Weights of a small transformer language model: untied embeddings.
Each number is 500 + 25 x the weight over the matrix's rms, rounded and kept within 0 to 999. Layers, rows and columns count from 0. Numbers have three digits each.

# layer 3 attention query, 448x448, rms 0.052, rows 0-124, columns 224-335
545457490503476420529506520458523496470487499524431493523480549530426482499464453542524494483481515485499539530515521495482495509477461556504533509565527515489531533467512528448422535472506524453518473455499480504473455529495471469443477454541506438584453505453522536546480469479494473471504560499456529502474500493509486473591537553483
553514503508469396496490531441496496433487472579492491525448526560472518473446449466538471472514555487477505546536483525534524465449476547492565465502528479477509527448547512449488552471524548524525479487496512560461506511449502508493520493560516448530552557492571493563483488505476489452482562487449537513488529513511433484564545496527
458510518535540570494483456509486517503498501460493478458544478474549485521556525480447535537491462524484501471504470468482501486540541461547483477503494495517501420509450497516530465523489468512512549526540512498515507529553542513547520525482499556454498492532464473474519546555516536567470455519535496458537545514468531514458445525497
444482521538494571491525512512447497511512535421497501446546471447511492539523544520449492553462442501549486451425497422474521539528525468499439498501501519521469474535480499535548452523468460471478520505502507452540475487529533461449461469482500561509486460535444524483482504500479509570524463489542472463502528492500540512480424528506
453522540553515604497517500518509543506513531438483500416579514468561530556531546485492547561534445582523472480436502408487524506520579430562474463484519477525501452497488469560503446530441435490475528551521515481510487507548555486478481453439520588448480444560418496442544549517551501574480435511560515451487568463487570514438425534529
524493497467494449500511489491507472489506485486497489546498499513482492480475511499506456461502510471497519515481496514505489494465462532481509510485499489473492581536506510493526527475518529477503460469478490513497499513481469476473504491529499459550523514493518512522501536450481455452519525494452516505498484510509490519515518516490
468551473533540565521498459511477545519511534509499517467501475440544504514527478497510526541482485518499491482516494508514526498562542481506532467543504496538528466472472502529476450516489469529473509534508504483469511481542534528557457477478505570446458458500492473434539431573538599523468489507549483523497474460489491468477493479492
481531506561515538507536534517484511517571567488484486445518488444560564518515475496503536549512464530494495492453510515510530504524544426516506460513531517539526477467517492530455460551484446487446509545564517449483493486531522492485504482490524575436520440514465502452525444560545541538465469498571504489471520449514508466454499537498
475567524503510570509477503535446526534596610476531502494505461447617493512510459587489499538510451535504500467508528568478524453571573400543489511536484532548535465492515494524496476549521408497449498556566505462484484497526592490570405473454490632443427378514460495429627392546564537568488459530592463525475470412479495482456474510533
533482529483507449480516493475487457511516515516493525551491515504492539470473495510474480503505513492504521484478500531559517475467463502532478520503516510508478543518533467507501529517492511462523496489493499487501458541471466491463510520528497471525528509501506500520516489471520441481485481498487500506476466506516468521500511525503
486542504539523503510521451529462506501550532510472506488515495453525512506522483503501486485485472516485477515488488524479484507532527497515560479470522520537546519511492521484519496492492498503450460527524491486456476495507514493498475502494486522470520483497484466478539499544546520501477500510508500517522468474495509483474500534480
504495494460463502483481560474519492504501508506533526514484520534492540503507506496477508466541518515486501472503516505508503527477484487485461491511532490491494494477506478539479486531492506502526505483491531509512541502483521499517516490500527494506496479491526501497473501468493480491505517482507511511473512549511507502530526464517
523493496467485474479475540525509504509503471511522496526513489507536557488489479501480490476540479492465519481504490532524461517502503494494489512465538490531514524535502488496495501510514501523480475499503520504502509561485505512558530497524500517479519486494535490471485509491489457528480527530487501487523501531487491505514496487504
503497491472450489478468565505504509508507492515513540534501497540510557493510485499485506476538495500461514487504522536524492523488481499503462514489516507525496497516494462514468514524494505508493517476494515510509525531457511497537519485518510503500522470487534492495467526494494456500484522503513497484506482544516489515530517496527
500506487502459472482492550546451488524549474519505499517540506535530556476495462499504500459542475493429519505470513520521446545488507496477509508447562510542549532526496432488471500493498507499461479509536516477458503547451483505517537483509482512481539475480551474476494502513515430490483489502519489488524504532511499509507508539509
534462527464481488482549528518492467535477468464550471494524539500532508472429510499487477514579528539503493495509471512532461512522490499478487483481546469472472557533492457515512516508534498533508479523538516476498486542469460509531509467496523470501491506507506513483532475471524455484489468497508495510471560530510499495517478491501
463533479493460530496498518482496500500501540509485572509485532533467482527514483501518532489490523507537502483480528477484547520481486493476471502507488517518495487461492471520463496512471501489500537468489502461509511448477508490451468482484516485514485492471502506525497480496507513467494510462530525516455494503523513478513523496515
465495505521537477471505470516473479499561531543473514531497504490524548490528482478489501462487505501460482544481490506498491526474512501540553476486521535552527508498496489486509518515485513493462482515518497518456520522461518488487484535498455518484543498527502452498513502538528489478486504488513492513551469472506477513474494539481
530507486487534483526511479516507502499447495472539441480503478477479456484467508519500483551500503470539520496508469478506451464501512504483493530494501455467478531522512527490523472494527491520539481500473509495530479490520499538488500525511515493497456525499481533502522452490470496524520479518460462513477545501480501497494470462460
497470490508467491488506544517450467522562457483496468487540498551535549497485497508519513474556488528429520530449523489493449532506474460489525478475530508451555488482496503519437502461499492462506478550555521539428494535491455482493559448493517521534537465503529509494500549510499475504487457476537527468509502495514527530518489545554
506500506541539506500520450486471485506525514488438474519495521528481430463474465512541540534450480496497514523498494484496513479494512501524523549520470524516520484497522480459482522476495477469513543500499464443514437495526467513493469502471446519519514511499470505536528462507527481503520474507504513476514496448492503508478506536493
495523493535534515519525457532471506508503496488490457456522500464509460508493487508516500516477488491508489512500487481491480514534517490483546490488508494486520517487489512491516485458505500517492474531510496487496465492550481497468497508495480504486488511486478501494542486509526524505512475504503487518512523471494521487476480518478
496527513502535480496535494532453502521552536527473526519506528486514500468528444512460504479490477506503497505492491510511483546485512499526557508458555510539519539507509495468524506493495509504478460497491514449491470503506507531486470524493473505471526489503507473497548471506538435486474505511498487527524498510497472497481506515447
537491479517578494490529494514456473484473458491519417454473516479508475492461479521487504510486513496494513474530492514537482525570507490485519508504515487475506531485484510491512491485523506538522503521479522488551437539577494499527517514474491486486510525472481513510521461482539501527542478526484523502486547484501537484512498499513
499491485496468492496446556487509504484488488507518507514497449535481527508528514502498509492498498470474541491508513527519500489488473505494448518512475499516494468506510485511479505519497499480514534461486501531527534518470497505511543499525506502509512503505535513514444523496448481520511514516496497471514484533506495511510516498535
479532474501466486534483481526495501491530507487499473485513470513475484487508529517514499490463478468487543503466501483448473504508530520462482507503509492535517531545505470487493458487487492495472487519530480462492479459474508505502518487489515554520491483515497515523473508526482526507498480499496468490483524485509508498500507470516
452551458528473471514433558532493564458574540557459575515519455497481564542610484492479525426473453460461525496485540541498488548484503506517502497457527513536531481493488497510481471520445524487473503469491501534466532484453532500468522517520501554462549465517554457509439569569466504525455543500497477508548434537522486498463540475491
495522523516532519527548441498497492498503517497500477470497513455508457512490518507503479516481505522538467517483486460466514483516517501499539462504494502478499520484497542496525486473503498495487461535517495495481480466537506495461462508476503496501463506505451518492552491499512547484504483484500506528483521459496510488489472500479
486486495529549517518532456494477497505507517478473473475495524498475438491508507499509516536468513493523497532496490460490488489497503499511520505532477492462498488477509514486510502487496499493542515511502488489493467457535489512447475514494480497506483526508477513535540472503515531494521464482509486518490510460499507506470496515479
521494474470474499480458556487529497497447466509550500506479487522487526514496508500485493489524510475487520461519511522526504513498487499474439511514510493517473499503497471530488486530509504526514525463467523518547543524489524496540546507521509490497484505474525514503452498476486493507520525510485503490502514552506505495532508470518
539457520503541487504488491483552502511434488478522442483506488476494445496470503506499492544500509478513512494558478500536492473515497506505482517525487464471452494525507505496532512496528497543541498478473499503552495525522488519517499528505488486488467522508480520510499474474475491522532502526464475498512541513482481506496474473478
528482504481462486479476556495510500509487482498520521535504502532512533493490490501488501490531497507470507486518511543532499512494485501502458510496505503526487503532501470506489530524506503508494522470493508501522519538457494497536514487514504485501518482496524495496467510480495446498500527520497507479513486537505488513522511504520
520482518469447491488495541511532504533494493499512524518529527530532528484466487497489496488554497521483483478524497522521500528494495503493477507470531485516485518531490451516503517509506503522481488486504513469512518534446483498550498473494522489492522482504523483478489498486512449481479517500507506497494514540509484504527491493505
471518514523493501500528447518479488505538523498454504511515507489512501488483488484542500492479496513506500531467497471460499485497520493494557491479510519504546505499501503478491496470487493466462475548543484472446483483491482498472481476486494515508517499513484477493530495533524512482480469476520509497497494464499510487479493532498
463522482489443467517454567514495505503544525492518525525513436554467521482554527523498496493503480461475561513458518515484474503441473498497448511499509514535489498531518462500470486510467497446494504462498505484485528489422484526484541509514526525521499464530530509523456515517439445502491479486503442479507501532526485538507509492507
493531468490443465499438573535501510501527481524544502512524432520511566504530505513496477457513460454448548491471523532498455521490491499464456504469537511556526514538508467508469468495493501488464477483492518524504547531456517495538572509534512544498501465485546498486437536513463461510493520525493473478542493544509493521519508491523
512500499517583539497518444456512510470441497505505481462451507436481461549510513491482498532462537507547461491551498506516547480551488510511509471543444497464456479462475553519536513510510513544529523491466494553550486474578537469476470537503503456497465537482451516509515488486513589502530516505475519532490476471491505475494490483500
511494511465448478483483558499511501508508488505521537534498496534516552484501508509477486484537494512475513484491516532511490506481484500501459507485523507517488507524509476513477512524501496495485499486502510498504520529456506504548516481509528499518513465503529502495469524480485451495480521501504505483491497538511486521535510486526
501474509509558514504504449487544502484453492491512444478484445422499461527486526491522483535446520471534502511525479486493530444530503511509531494544450494464478469492499569490524507484531499510512501513482487547517498506553500500503499531527494494505458524515464523493506493490467563518520506509483490499512506470484497488478474491496
513542561485456493548490445475586504480490500494523489487491440456500477491479550525507445501466488520529497476512490506453550449512509522486487461515474512508469521536511523507519479469495499490449450525516470477521500480499519497579491502485548496541456481526437519490480549477475547472494497500458480493487529487498496496545469465519
528497542487474530487484540470526489487498473510503526487504564506516521505463476485493502464546518551463487457554521530545543538547488498461462479493530496505493506488467426530498502506505517547495506512519500483535482549481508473555494464479514479495523508483519494502482534474552503503492512493503542510467522524517500460537523471543
478491493488493497479549520507460444547521530483522487504492534540480470452488492511483510525512537500519527511459486467473475517460482488473487502523510491480470510496526463498473496501511497476536490494506535447510496458488488511453489490478506503537479494496500530533535435473498463454514442465525483528460564509517496521513497497508
540494524476470500508480510464548529495473493508506545530495531502500515513484503489476494500534500524501470486534506519522526494497501516512457495490496492500462501523491490521521514531501499530499512470498493521515538506459525492520478485499521479494496508496510485489454524498495491500482542511476507507490473526490487489514499463506
493512494517509510490537470541437487510512501505478515501524533493522510496491457478514503489526499520493478519481502507514463519524515492490539504460548511523540532501476471486511508499507501528472484518532503488458467509483485497472493497502479495468534518479504471490549479538568490483467487495527512514504484487503503481489505549470
510508495504544508506539451513474491507490489486509458468496512464507460484468490505502488523484505496524497506502480465492474498530516493487535500504506488476512522488498525484508477473523494510515473543504501483500460498557490507497494504497485503498475525489473518496556467487525523501513473506503499517488532469487508485487487499476
480503497486436493493465563499503506510540514517485552532512507566492550490528488492501521455527501511459505490492525518499508540461484499499469507485513520535498476501501441515468507521469506489480518473507510483496526503433511485504512470486508506511540472505540482501456523522494463491476504482522499484501486539523492514522528500527
485518511542477491523494478537476498514556502500476504485539516502513507507504511509509489487508468516452491519489505529494489528528504501493509466465534521526509548534471450500500519482469506513462474525564478471458472489436466469460495470487505504496522477510495487517517537533540488472481476491512482502520495493521504514488493528525
487486501555554497504523439508468501489510505495463466480508470464505473501514507498523502532450497484506503547496487497494496469518503504529555500518452507479523478489505554477515525481500499475500498526518476527475476485543474497468498521512476500500511523518472490511535501523503537505505477511503494494534462451483506506453491550488
455522491529530510528503463510488500484522527500476487471503488481478469508524513501525507504455498486518508519481503469469496506500510498497530491509491500481521497473496517492502470475479503480511493528506488489471482462522490507458492514488486519501498508515484501517518497521502541501507470477511485512496506468506512495466506493491
533468508471489484482483545511514506502466458492536490496514501495533540503474496497487485497537497500478514478543496546544477501531486498500474509487520473495501521532487491517514516516525506532504496495498510522520503560484483505559526495534504486485515504495523492486482522481502465513495521532489498491519487528500491491507499489518
518501499461463487494462560480533507498496493517536523534482486535491541500508513508478492473531496496480511476505512519513501506464491503503454505497516503533479501521510483519489491527503499501497501461479512510518545518458525509540526501509518503500497471501524507496452516489472462499494531506486501488500505549504486517534508469512
529464524469467494489494525468531497507487489490513532531490528535501522488488512497477500501535508534494484491513501523517516490484489507513459498502489502513466499522502478505507527538498496501501517475502492505505524510452504499544495483493523486508504487507514497496466507485498472486499522503489513487489484524505486516530498490521
472530506511470477508499549552461492537558516501515506485553502509506516498523480515492483481526490492466526503468505520505467555491489496465515470451561512521502542524487438507493499485485516509486451492535525463480503501435475502433515485496514504497497474506523499500519506515507443470475470484519446528504534535523490511489488516502
496451528539479479503511486493507486535476515454470478527520494527482444461463512497556509579495508487505526548498477507501498451474489509525483527520455518500467488540523474470502552504503480458518537479526464463486503506428427518478478485490490499526495513538494497540493470514497439475503460491497468478505503493503485523479476540484
542469502472519475479520517503505484513452453486550469494486497474527520477444505517477478520531515510508500482528478525527467506523491496500507502490522474464475543517499522516517507510539499529507484519491518507511496547538476513562527506520515479510492501493496504477516482472501476499500501523478511501507521519490507502514475487507
461522508490437507518466539481526497494523543492484538516508465547469507507528513505533512494499505497512536497468523488468525485462481494478457502499486517509502469488515476508457487493472497438496514481502497477490525470439489502469512475498544510534497483518512509518469516514444488493481486465515491489466511506518499499514511491525
477511510530540504522521455522488504488505514478483459454515478459498457508501505501525495525463498484534506520494486471482491482519510499500550491499488493470517498487498537483519494463506500496510474524503495498489464485535479511468492510496494509498492516513480511498532497516490534511506476502497477515503515462491502497470480507479
519506518533540530483577436489480487510480507498452552526491557518497457503471462486509515540539528542556432534456495485508498471500510493535545501488474536486491507477493526504514562510504486503509520493522494496450482467493478491409455498484486441506494530473455488510568466530526517462469504479504551514494448467480505504489484565497
468524497483488472526521522552485494523530511487552481476518486478502507488515523529470449500517496478506524503461491503476448544490495497477511464483561487489477561530493485511510463488497511515493425512514538461474508487469483516476508511507540498501465472519504513498520485493489470472485467485508437537490558531520489519499479473485
509488458467480512512502551488494480495446471471578462469470519516464478515497547523486491516523526488535518470497497476490483513505488500454424492530525471467453522494498483532498451533507497522543519474488526487538509470512512495481521499491520480511453522478497545519487470462487516510548484492494501504448566534509531495531505441504
492504538508445512486494514501514491507511502502481548538523503524526520497479498489529495503522500520484487507478509533508533485494486501512493487480495534542492505519496468490490546503487496478458512485535476486470515522420462496508487469489501483507523483509509482499486522509505461471469513493514508482500467499516492505507495534523
478474486490465489470487528539486502507508481507493527520534507517534558480487487478519510468535499506469498507489500523514463538496508497504519513462555492534535520523487470503495516513501499513463498511530503496446516545443466513541522478504476513465559500510549458479492508521512468495469518506524512476530478514502498498490512519501
497496489534525474507513475538468485522508493477500444486529463493510487466488496526516490523492485469482533537484484495495432497503506496496534522491515496488529526535511501490503503459509498484511473528516497479481481514514459513484528514518490516503495503508483491509528481508495475493505464510496471503528527492490507518474476531488
482530511537481538516499445507488506506525519494424515510535502532510464497488470486564538506469465518494483532480513481484525469506520489512541513490466526538556476498503499476477539462485479464468523507520449483474462483497468502487472475490484510491525494505468495510533523525528505502486511498524527461510460431491501504482501560501
503501483537432518516482475462495534448509450531529511557490507475523539497471479478523486487379473490537470507460479491503525539443522499532468496541490477531510518561446476470541459508527475486489504459553483474456479521508571451468479486482486549497494532463538452502502490522514551517502488528435526475458450468489510465542488532509
511470517489487475528456544483472511543481578572565551450504534468517594567512463434587424499427452515476516485494514464464515470419501427535524417579547459570524561487528508511472548489486450425523514560518542485468437479407539527516430475451491519454525481539509558526592533456475474436505561545501478552523486527477533537488528502433
500534497485557479506504509522499534501493472420440463533523446498475436469502531538472514505562544536478503526509462517504515537545498554511525523464485536441443523509507495477468490500479554546480464436431481535513506492538473460482559495565592436522509477497492491445440480506476458528477491497506479458510534536546488504489428487515
600404416507467607554468432419488523421454494473464484497475563495479554535440464412511477470533421455544510454496543502445527484482547460449445532424467379536563417525459517528631493535583411499463522572565541519456464466555498493451521457511542581520479558390596412544503444529606593526544514544447564515458414421434550398508495540538
483516525491501446441540509519473469527533532536520505528499521517513501489532503522475498504509489509471495521483485480525468501463463512539510513555494527508511516460528495488448504484477514486531509479540485477493447495459509476513472530478420508477487476522468526498537513513490488512479504475524487524516525510509499549497497535473
418571542494502409440530566558502489584554525481515492524500436501498477447551529569470529505463572523509523543467487473506467534498451552523522516520507587453432561483520484487389508488439578513533480437468478486516514519504511475515473566530486446506495453572453574438479477502436441501472494457537427490508577550551478570515462505470
499476475501491538517476491481534522515477475479471507477521520505496499494477497478512532511483507482503504492498491504479506516512508491492454492459515470490489490531482473509547494532508490505523508517463489505533529500508482501479533484514533477528516512512498508523464523494514508496489504525473510496497501485488487451498479490495
534479489503479611591452437448548535417422468507483543458484544469473543559452475438558483494502435459581497429535529528493579471484532446469470461467511435521514479554485533532629470514523448517447515563485530522484500489518483574485516423496514519535510543432542479550489534498540542457515508511439552534477441465462529433515541500539
499487463524499534518471480480490525512482480506487513515520521495502509517490509467472509515480520484498525493479468503493495494516486509518478491481508481469474494526468475506507487536509495511521526504457513473521514489480489492485524504502536471509510504507487518485493495496489515503512488546517502487506499475484495480495470475503
521425419582488587548439407419595575429395415486493535399502577430457541547432519394573477495461452430567476411502487502545579514487505484478441424448528400538530442529437512524667467482538480530469509560477534548464526536547453535449507412506498499539572569464603468598450525481558592492486535472398542573495423486507529391502507476517
485499502477499526492471505504539512514469467478434563475513517541503503475501518473517533494484473516510489462487520476496531544508467496502472484444522509504490549529482444542509484488487492481472510508447524522525521525505493495519516525491510461500519495503507508455495512510513474524471499500493493505512503475488543500476464505480
488506517464478461474510553496531458500471476484485497457497500567512480507451488519543512527525486547501511480468504436493542486518557497498537485503540494513481483512531513502536458489509452508467493511537522520534498458486482490522509488528468523491510484484488485516496513498510508513494506490523520476486499486501544497477524490542
489498478513503489521502496490508495499502540532568483509518491458493482520491471496558487485489494481493487508482504506497482530444506490499541487570495522531535488485517550474512485445506519498510454473536482513475491481489562477478462485482516531464477485522500492518513496471473493507536494476488525480490508523513492522519497520478
494483521537517519481512521500524531503524532498494478505522504473539529503526445529523474482493522445500517533543536546485509527482505472507502491461478494491554472491526520474522527485520521479582514491527485514490553542513512498473490487486533545489502495501524434536475477491496496485518467496491481478503507533494451474488459529525
510473524523509519437513483532496559484560490472478494513507532507520517503558484535503485488500519462509520535533530542487492499467485478555475527480509469505512471478506481488538524505484513500545514499500483485495527502535501491486468475463496519546494492533495453545476486504517517469484469506495489520517509533511457477512486524510
491469486506515498517483492487506527510520557479510467521486516491505444500501495500500509464517491447511505494500539523473476503471520506506530510495511518474544510465511501470485516465514529481539463511518491494496507462498542489468482496502516523480464497485507492565474468464465471497545504493487523495513521516512480527520515499521
499503490487488487468493528509506477508486473519509495500508470490487487460483497486548505498503530533493517539517519473504521544488500526487523517528516506527521467517513537521543503464522508511498472473505471548499535502529504485492474459480520514481476497495515476510517478495491505508531507503493504482492511526508480477497506500515
497476508480489510520478482489511531508507498451462512513512527535515497523504525502455510502501479460510488467496517515482486503529496495517484497433486493450464529511462421484478514519492492499499511519471530452511506503478470514495516525503523478520523497484495514490473488501508489517504501519505497503529507467509510503481476465515
505476474524526536494491452493491508503506540510507489530510501467497495473525494479488509496477524448502511539529515547502488507464499509505507514497489485486523466496503516483541518491498532533529474491477463509525514478537543499465470505470514506504468493513493470557494464468505507482535499499495528492514526522508448507536513490511
503493500463488490502480512487498490532442477475484488494498508547506463510463514494499504513549480503501511472457496468478491515518543515475532501496510500472471518517477491512500487496505478514469505499483538471526515464472491524518523523514501478485495484482497499490492501502490480524507483527516511462498513496506529491484494484538
472494494497515500488485514495529510490539536469463523488492511523507470473516515492525552471493496506516492493508546491515535490504480507524483491456532519508529539470512465496501512478474512505491466519506506520505492476498530475490492492505505511479490492475493503516490486505503484484519525474476522522530488494503513531505526488486
507502489492518487483521519518498497495516487513514476475491481456483494449505498491492494495508529511500508535527507482517495519492491518488498521518491508521494472492517550508527520487508521497499485482508489543480522511556478504501477462489499503495478506504528491516511490512506522494518495495490477513494495534508470482525498515492
493499475485513517498487478517496518499507487503483509502492506488472467453513537468479507473490500486511493493505505499487496523479468538492486520494498516491495509499483484524502515472505530490489478491454485525489510506540494505508485493481510466508477512508529520507499483487497497505509507500491497529504511504504501519521503504473
501513484513501525475484461517476527501508464495482533527486514504484483473526548476457492475479496512507509483490469515487500492482442523531465508506512497498483522505461477543475510506491520493488513490444494484486483530518479500526508503493495436552510507521516542474507517525492502500459489516495494547501488499503517508516490504466
496493486480489510483486470511488526509506498487500483537492516504483450476499509488510502477537487471510519494478510504471468525461503541498541531521510521484519498480475502492492508454509528493507471485493499483480517483514511491502467478490509481506469495509510504532500463487488486516525476502507511510503533520517501504533500514511
508484500551500490480490478502494482512497482473505498519487495495523492513487542504460501509501488519492505521535466521517499436515502488510492505494501468466467498507490494517498514537492484531476515526502512441525470504493475534481536533508455486527509496496489478494491517530474512480470502524495522483533506505500511505504525481532
489518524461488477467495557523506511509493465464445501458491513550503472483488523524527502493544483550519501461458516445473518527549502511475495491460527532504505524520512465540478475478509467457469510520513536516489513521504454488548535499518495478494509493476512513455489523527506490531467481494510473508487497487494569495462486519508
499517511503514512490518492528478518468562487515494520512482494483484532480528505504461491480478494518512504510507474502497501470478466507528471514514493501524484492490493505489485508512497510477504516494479499520447461531523476517516484479487473493535513518524521523503509513526520510489466492495498465562488478497491501491526485530458
508523522503487516492498484503483498498487488517505515525516522526505533538502490521493481525481490496497510475472465522490501496515500476509494495516514488484502507516494485505476466521505475490513532505494499470527476512462496491508510525507488485517511498514482507477520523487511502506482482515550500488485515473480525498488485508509
513502475559484522460485456518464546509497467493504478529505508464513477508522550495469488492482504483497504526504476539488480491464489484527483503516489458492493472499475509528498520536486512518503527507482499463498494529524498497495515504476482464549510482528504496505497510516477509479475466516508509495508506516514492502523506512525
492504501495507473506533538505523476496508513517538478471503480479498509496488451508560500504516520508491505527503521475520494513487519495485538506537508507532526470485534552472533497475496509505521484485550485540480529471502517490485474469504503551467477495498502466523500489498500506488528499479487497482499496528505475489511505518515
511505494530495516478484479493471511506469477519517497525507497493510510531509522504480474519481500500499523496479445520486503483483508484514485485538496475479474499514483514515501482532509482519485521489471510474520468516489500503505532527504487465522522492520492510485519524504488511498477473530517489485481508500494510494500480508488
491509496499525515504515497516503487487516512532521510499489477477486509463514484482500492473482507500506495513518494496513495497468470518488499517526494508524527512492514534505510507472498531485520481487490473545458505512525510508500484477492502513488481521515530503505519497505499497494503499500470493523498490519485483508525497526455
498488494503521476546514529481515459497463526498525461466497481474488478494472480488539504509532502491493480523500515477528488506512542500461542495520501505493497480503527534495525487485495496529484478501535506519515513443505539506473502504508503539450471488494486468513493498485486493497541516494483515455505503521502494510505530498523
502494518509521515476494511488497525495533529470472507500496519531522514521538505533488501499479500477503515475499498524485515471503513479535465476455508495475513528479519448470489499529507488480528521518495509504533480498486511481485515505523491500509511495493489505523488499488523499482503502505519488509509504479488512512490490499495
474491476503493524466485480520504509487539535475458519515500502519505487474521508490498538459489486460528509515501531493494492495471485499525475516472500490496485534485501453475497508492481509500513490525492493529499513464520528493494485503487511512509454492512471494491503475502516489498511512504502509514536520495496513498522491503474
472514485533493523438497519555477560484489456498455473497530523507511481515529534518525482501493516485536535482440495496448513527480509485511495506491531493493488448511505492531514466503494483491509521504495513508482523501505486491541533509478523487511481481524500486488483501512498513485482443524543472486485508528510544496491482554540
501509502510500495477504540511476498498477490490490468487501503510518491532495512530510482519508492489512529474459471487472500482518540484483505484498509503466483487507522495493491463522517466488498524512522532505530496495482489493517543525528486500488498489495486497481494509497493501505507472525546478467487515498495541496493490514537
486502556478504498545524511482537514500527541498466526526510515557495535502505440525500503491528481483499468488509515514480502482485516517513527501460502491489538536485519475463457498465516506461554507519527505479481494488451497520494490488541490537487525509484497481547476485488509466497473508494490503526503498491471512506466494516500
496490459502516515477485463515492524503521507493489502513487509489495462462513533476470514473489501476517510497504507513486483498467477531521492523503507511490493498483479491508505517473494535504500462490456483502503507486535510504504484504483499474518480502517510508525495480490489500493505497503496514534503509514516489516533503498485
516503510515464489477509481504504501496519464476491542507515501524513556525510487515492522513489507534480492541528493511535515475513488479543481504487511445532474486504485480506513511553472490531496532510498518457520481499474490507491497496499464511544548504518466485498503528537509528484452519494514518497512474492498493475482523481532
498503502464479455514517547491509492519475485500527466480510503510496471528465465519547492528549508525489510493476501451485499518514545509479557503526525513509504469483511536480511488479518489497498482492545516492481514464474481496512492472528510524479506500483498504534497488498474505521528501484513509476479499518514508491480506505541
492477527483503464528503538473537484510506539459493504476490503528521486519478478515521525499541478510514483493503536477514507485538526505493513480463506519495512533484520491475494499468494493496489469516538541493497491483472499502498519509536500529462519488468490489517474492513487479506509512476465516489514483502511509514467516488505
512488530492507484527521545496518511511491481460510468476488500488524502516495488512487462492545495491502507509520522499494495500545522492466492488447468507475505504508511508488488522514525487485521535514527544494480537520505457530500535497526519522486516505471529484492471505520488492502498485512480454484511487513501486471472474505527
504496476534507530501490442490460520513477506536511487553505508485482482513511528482463495513476507467501517493481464546480481491469503499521499513544501484468494484500468504502487495517495517520510498492464475456520471497494519504483499520483506464526479496514494510528506489469491499485520481526522523491500526500506489512528509494507
501500513481496483509516540502526480512480505497516489483501476481496492469484464489544487484530509510497502523517537475507502541502502516459520503497487526522529490511519537507523512463514507492507488487528487549465553512518502494497484465494523527465477503489533479493498489509489495514525498493464478482502505529501486482494481515498
512502515512497489502526514501485489500470497523526462511513497495504511534495478521530464540503515473493526507486476509489499493501549476489523511540501483479498464501515525490509481519514475505520524503530491487519507484477509507493509496512507516490483498506495481522506494480493508487519479514534489468488523509498488486499492512536
494507529483486494503497549509516506496476486479467492483520515541509510534495497528532492523511504504507505475467526481476525515547523481488492485456508515480501503524524457498497471520521454489499539520516521502522516499477486480513530512515516509483505489474496492475481504494521493510506487505527479472493510475484527489458489509538
477473489502524496521506475496510483485537550479506491521479502492489467467494513482477526476509494467520486509527523505515477472497494522489510541493501511475511516477507488484494509467494524506511461511506476495499498462511509513478478502496506521477447507486501498537494466487486484488537519497478532510529516500508478530537532484503
517512507497485523494509460513476524494493456540502525538518516509477540511519512500477474520471507496488508496500462527490501501490479493524482519542503473494491489513468499519485494532498502497510545489463478472504492522492480503511493486488494464550512512530498516498520512499517512491478486518525493521482510488496487483503484503495
503505467521509539509484439496474509499497526547517518531504507471483494490524512477476506500452499467489492493500473543498481499448478505518493498542502480500506500490471507505493501507482535513503480489457459493509473493507540498486474514473497469530481500534495523517514497468494501482502514499500528520501513502509489525539511487463
516500483520512520526512481493494482502477502541559479496530489435488526523520463492535489539469538462475506540538503548537486525494492462485501498533481489500523449507502537484544514527493518529530517488517463504519538502511529498457469496472526515490471494517499472509513478473521517475531501499493498465509515521514442483523492499515
490510489536500499482499474510491500491536499517536499528490482456500504480505491486511505479494517529507508547526506514531498488472460500515501524545498501545522474489499557507514520491491525509510477479506478499456484519517504496491470474468505512512492496524507490512518501521477513487501494490460507518498483526508455499526510517488
510525512503480500469516508525483496504462451539514484504524498503493529522496491508528462536494522509493531502473471505498505530507504485493522513543503477496501447525483538524520482516500481506519535486505485488511520528493474504518513491492505495521499495515517473496515506500503518501488460517536483468482517511497503467493488519547
508510506513482520496498484508470500500480483510500506526523508514499523538498499513496487531489496501495516484468466510487495497512513478499496494517504488485483482529490490507490465535507465500505538500491500473529486503474495495512520517501498483519503493521476509473517524493503506516489477529547497474490519482482516482492488508518
515495491479499497500511467502491478497520504522534518516483488479481507465497479486486501482517501520495496532521490489516480500460489522505516533559495502538487494488497548494528510474501527508488463473486482517474493481531509502498448466479479499507490512528495504522531501509498515509499512495478506527486495517505462484534502511449
490497498498519477485519537503527464507515533510532485476487469476511497477485455503540501490516514519492520524523507479523512489480520501487526498534493513531515495486537561475538515473507509504511460475532482552481506485506516501486481472506496541464489499495511476517517501499490507494530508492480491491497492523498473502517501508476
515495516521494500500504499482487487510487511488510487521509499499521526536499490522493483524503496498498517500495474522497494488528523478496501484501487490469494500511500496487490494527514473503512530499516503473526492514478497500492520516512499497507511490497481492485506513505494506511494482520523485465498515488493501487489482492512
489497505470484485498497531509518516506485470451476505485492500527519480502485500492527501468562479511522489512496531460494497524504504526488518515476517501505493514500475505524494502464497509500485492502510557489470537495497475509523532486515508503481509490495522481488470492549465488518478478505467487485508481535514519475482474518523
502493509472481495468498462519504535480508479489468497526511550552478477480505541489516522508500512478506500496501541507481505527518483510540490552503538499473512477488473444513500498488490506488513503498483469460539514498498487461503468476462515474531478506495486502537496452460531502483544501486532542527502526481529477503509527479553
491518494458458496486466496499515512519477461472464544494495508558501487496469535479504530484512466546506483465470505451494515528522478517506490486476510508519473560524460451545477490490485478497437490500462538485509490517468467496541523516507493459508534492488492537433516525525500487528478513501502513512491484468506550512470500474481